Part of a small language model's weights: vocabulary 12979, 14.6M parameters.
Each number is 500 + 25 x the weight over its row's rms, rounded and kept within 0 to 999. Layers, rows and columns count from 0. Numbers have three digits each. The size before them is the row's rms in percent of the matrix's.

# layer 4 MLP down (transposed), 1024x256, rms 0.153, rows 1007-1023, columns 0-127
098:490519493516501522499482477503477516507496481499489533509517502500548515485562561476492477485479471455511514485497503462527500518493478476521516452473504483481515531482467511505519491480480471477496526501518552472476522502514490484466525485534473554510467467474492517518530486532511522477502506477498499492504457519489532493511490502508481492513493478460505527512530510569509467443493
110:482504531479558503468485480516482525510533468499493512499527520512476468494465503534504525461493487512465531520511515496475484450525525511539502477492477529482464507532487527502460516507514537554537529511481473538524517475541528461526502503493471512553485487490520497497460438459530468536507488519488521493529492486532513492515538498533488547495539477527499495506531535471482495450455
103:465476474538478458494491512526512517486449480521493491515510491506494535538501515541507477503543504482515484498469487498510521524497513500520497549513471496514493502540521554503473525540516508537486486483497505529486482518493473534478490474510488513488483519443484524501531558544521495510514494497482500491484520456518530517520491485510520511541524472466507452501500467459502491522557
114:509502521533522498479514500457465483470516525461514518489505486509462474475491494475506518471517477453475527497470496492502441529537480535535458532501485510525458493493504495522473500490530503506474547491519464507554490540542507501514539560509489470545497440505454505506530540497485504517490474486488548530525509476480511495488469544505468481504483540474483481493484516586513470501490
103:466463481499494510528515496519504507497509483429507524526473506506541519514537510500563485559473503523480496531522516534529486501498458516478503482509528503521498494562509491523525515469514514539522504510459507529593473505495561483531467485486503537494505508435511497496511510488497464544484506521527494528503494468530499474490526524488515513491512504523496541477485491471487533516483
084:447502489509485521468531481514526505490537533513502496548486521519453526442486479532455487494524511541514502519494487501497535467520493499543500515486470492503432499522521501460483463461538478471541500499514495529478492466505581482487505488524523513501525511491461479486507461508528468449433506511504500517501497509510554473482501481482513486507467531466470508513517499533501490497520
104:570478530459502507490501473485486537468487530474463531487494492565482516496520491507480532520503501495504510508509534480480515534483480471467521539515511487555527482478525498533475455440466486526525458468452464483495493496516489496525463480499487511497515470500503505497523529490440506486482493498501511456491459507520505511512456479459531521497450517496533522466538514484510516542500
109:492477455485493528523557513510508507519492488522473486517488543476493493524544468512494523425486490523514502539529479467494538495496536489487503552519507529465505492487517516514470495479497502509511499482530536458534490497482464456513479490489508456500542527502505544482475529529537505506513486526459516501497490530543475534570535498512505450521514456495466512507479551492488533471558
104:520494516524488507518476464512524499502467487541494486492527550528483520552497515493480484479517487532514490524441480488482446540478497473510504496484510484516525539486498526519524518477503458516489533542496504551494497485513534492470501450450501478537538496494479485534511560512474544470500538497463518511561465483481482516532469530490491512518515495467524547473469520486475518522490
109:545530522503526473478496535485475496445521525535488473472502525525498480503534514492512510480532533504542479499526502526510503475529523519449525494475541526523472504530508464540529463565508482482464531450501482504522511506459518496436507471494517482490559491542510454486495429481492505536520496530486494472517480487510536482509461464510465520446484519488474499508529519557485481514505
096:504521490448483519523511470514453465505517513484492520496521533534521530562493460508508522495511486505492484494464489495528478505516496522492499498541485478474539528508487480485449511534497517516476498472477476483488535574505513531480484522517532526479484520511540537472509513488467521523514515516492536523512494498485526491531468530488508500484491536509457502490496493498512523531452
101:467460483454497507511505514512462521547532527474478481544483514511517503489502543466494506473462455524503522508521489500523537470520543522504530521515501497529509513533490541485468528513534520422504508530489504520514496509536498476484494508502543470436481512521498479505536512516517495491481466474493499461492506541563526461541512478520458504501470529513466492490519505516497496475518
102:543494485481489561431465500476519479469488515546517498479501494502463516458487540509489460524544513507490528492499498525470517520483461499528472510484518468502533502483456486474499532481498544526532519504496487499481481461505514463550487528519481464517502498520478521488526508528515542497493487501539506485461480545525449509567553509480471511488449497484506477480509479507537501503507
105:513502509471507489512472520507492474500485501509476459570491492520525480478523495533528517493461488525471466481542483501542508459497499481534476498463523455505532494495558493516464477506498507494462477505502451446483487533493501474511495517490524462476510515507534527488464460534513486469486497454495488504488489481495501436487478484459473541497487489491492480513471533544479545453542
089:483519474462499480501492502509504525491524506477501491496504472490468489523484539505470481487475511495532516470493429481480494491509489551509536506509509494449504530468459518462518463537489527502479517533504504488489505482472538530504487527441511560465449490516489510502470489489479475506487500502541533470435459489537496477535472505487508512524494486471468546499474531497467467477506
095:525499443476466520459500473482501493487503520478492510483517466545500487486500481446504482486515455506492544536523501494500512440480483518529465519519465484463459528484492482451485502480478464541453530517510470507506500481486472530478509481536481498503459494463525497503549501489475492483483501474472510465476486531497518522501494532544528497506492505518504481477478505502506469548485
088:503539485479513464462511477511520499467499517526480487501462486532454461499481504523518490491475497483502468481476493472482534459472518485484491491470488511489558464509503505464497496490495549468518497449513476505472497438510512514523487514488495510475528518488475476534520505496501484510494497509519516499452526483489479543470512524527528529507490475503486445500529534503432523467507
# layer 4 MLP up, 1024x256, rms 0.157, rows 1008-1023, columns 0-127
100:511482518514519508488494491490485509471504472499493494499496557505495500491476538516499511447528515529465504469478555437528477533509485526537532489516506454517487534506504492494474509564553549530479515535481472505458532501538468494473470532558486493534485478522492498508501434532510480484482465467481477500469538514519508507438514461483469484486512475526499536511539474464516511470518
099:499487499512478464513489474485513491512497504496535506552490505526498464528514451477496510455483479480507505509493542492511442478496471513524467519514494481456486493530547539479534497481475561495480527508498511483476510486507502444506533516526513480494528536439490502505494503507530487470513477510502509543518504521464488493471506519497457469519500464540458478543488475520516546483503
103:471465534499479520490487460556484515501467461485545503504530493467491498501474494510530469501501477485514465469467494502474540528488501471499516528533534542508533521471444549519540539480508507483475509491479506497497504519476483472525490469512470477521481517503488537518487512473515528477565497460530494465474499525546497497497525496508470485459501490537527513483451496529497536508513
100:486516538533496454449484463490538559492529478492496520481479487494466521489506557504529500496493493523490492457493452511543486509504500534478492498485516520496490534490489493489515510518504509489486470478561506471499492462462539524474461554533506513492571462507502521536498522525538487507504446449493501500504514537515483469468486547498460527488497480488498491470510483470503488535495
089:559458540502513508502477520487490511528460506463491501490525483460510488528495522503524452490466488473432498457528500496451455479483497503505500542473555523502506499482497541519517502504468560474451494518501504507564498495480493525504509519499494526496499483484538518499479514492471488513535521523467545501496512532510477542520462503523520512497510457499531488452495496480486471536519
103:463520508522477532479479482490533489515525497513485492486506506492522505505535447484444510494520474515491465501505508511481498499484455487570523493524537488489490479496471506542531537498502486481447480523517489490527525497494524491501486454534500533448513495495503508524506534479552489464519518544540497479458542495547514473489524479498510479514449479458521481522505462524505476503479
095:488537453525475488521499462499510527507504516551529501468533497494492501515473544459484507522488489510489460531543485511520515486456463474489512490475492465529491491517538507512511519505494496520528554544478517481558491475516486463548515466498459482487507501529470540464413527481527480511487436563524560483468494491505473534527518486448502487452509493472476522503457495493526492501483
103:491492529508502535496495492473535524513522525514497501501493473537503443463498465502517475476520489516528486491514548481507508458529465520476486526514457513522531536539551503520515469537471509467502531476524506488456492524494459500488513506504520503508534522498484497477498530491487504505452473484521500450469521505494522518526506494495500509492529514502541493520527505515466529470487
105:537514553498505497487516502486471519526525460488474477472453502480474525470478521520533482499540543512512493500503544501444512452524509499476526455433506517498502452472502522512487531540517497525458497490495493516527484514527474437476535497463515486522535521504513471484481509474498486549465513484518510484471514496517488509519508520495485472486497518517519523552511523514478486503485
095:520496501514483479478506506494528472495508455519510523503488451510445501523545516498547471447506469522515485514526488550556519518511497534507511455475477449509486459498500536465523564483505546526522526498535513473525487486517447470489474517498528530493544518541513498531506496518469488493508543485482490531507496508507515536520533475490462531543461486488552521495446519557507471465523
103:506497510499486538467498519505485503483541500513517501457458465478496498470490554446488531507494496531520494507545460479504517484447471524502492541482517476463492512515479528446498491525470500471483558512482501493499450524520516485501496467528504493490510490502481533490486524524500493543520523529519492485452426506474475507524501517481489486550521478501512519539494504497465541518524
101:493542499503469489476528515506499494534491502494502513501551516506504506454484514477500489450449498511525530488471505507485532527536477510491494488514447504495502479515533465547530488526527518483500493481516493522506492499540548441493489497447501447499501483532442527512524474433508495519499504493532510557503491464512498518485511519483490486544522534522515520486475494515513504480496
101:549509472491483500499441515540473476495489522506493512468500522522472464490499526515497513552525470473471485494542508467517491452502478514484523455535505521527459500472515506518500504509493507569517501501518446479516471527506490495521522519525484476481533474437513487513505483496535492506479520482485544519521524486505541472485506488440477493486484533544474497504465520512487494493496
090:456475518519448543510497534493486486481472477504514493500526512510527535527525481489496484512554541497479501523475539507525493511461509512519489544497464502502486454510521498480506540492513491442522506483491534502480487488506482507518502523542513520524472549487500530459482480514500522516526503512488456536480514522522518513530496512519471514527436449536500502526475460519519488485504
100:514474498559524513444513470518482457517508507490528499490470497527472477529490508506449546489491509505527458488526513475554494462485518530512520494532500439504524529483483490467483503495513515488528473474510509512510543508465530504489478541489538545473484490486495477485506521516533489508557492531494494472535494493475498486519562500438488525516489500504526495471493506520545493469456
105:517493515502493506497485485472478470481492484523482499482474507510519518529514550516531489501542494519459502500483500533535452476505489470485551476561503568516499512553505466501493527475499495483522528523508492517492517478507524461504504473531511508546517486444486514526467479512462517532500515469477523499500508486493479477438505515509470495528493550517512491492479479511478530483490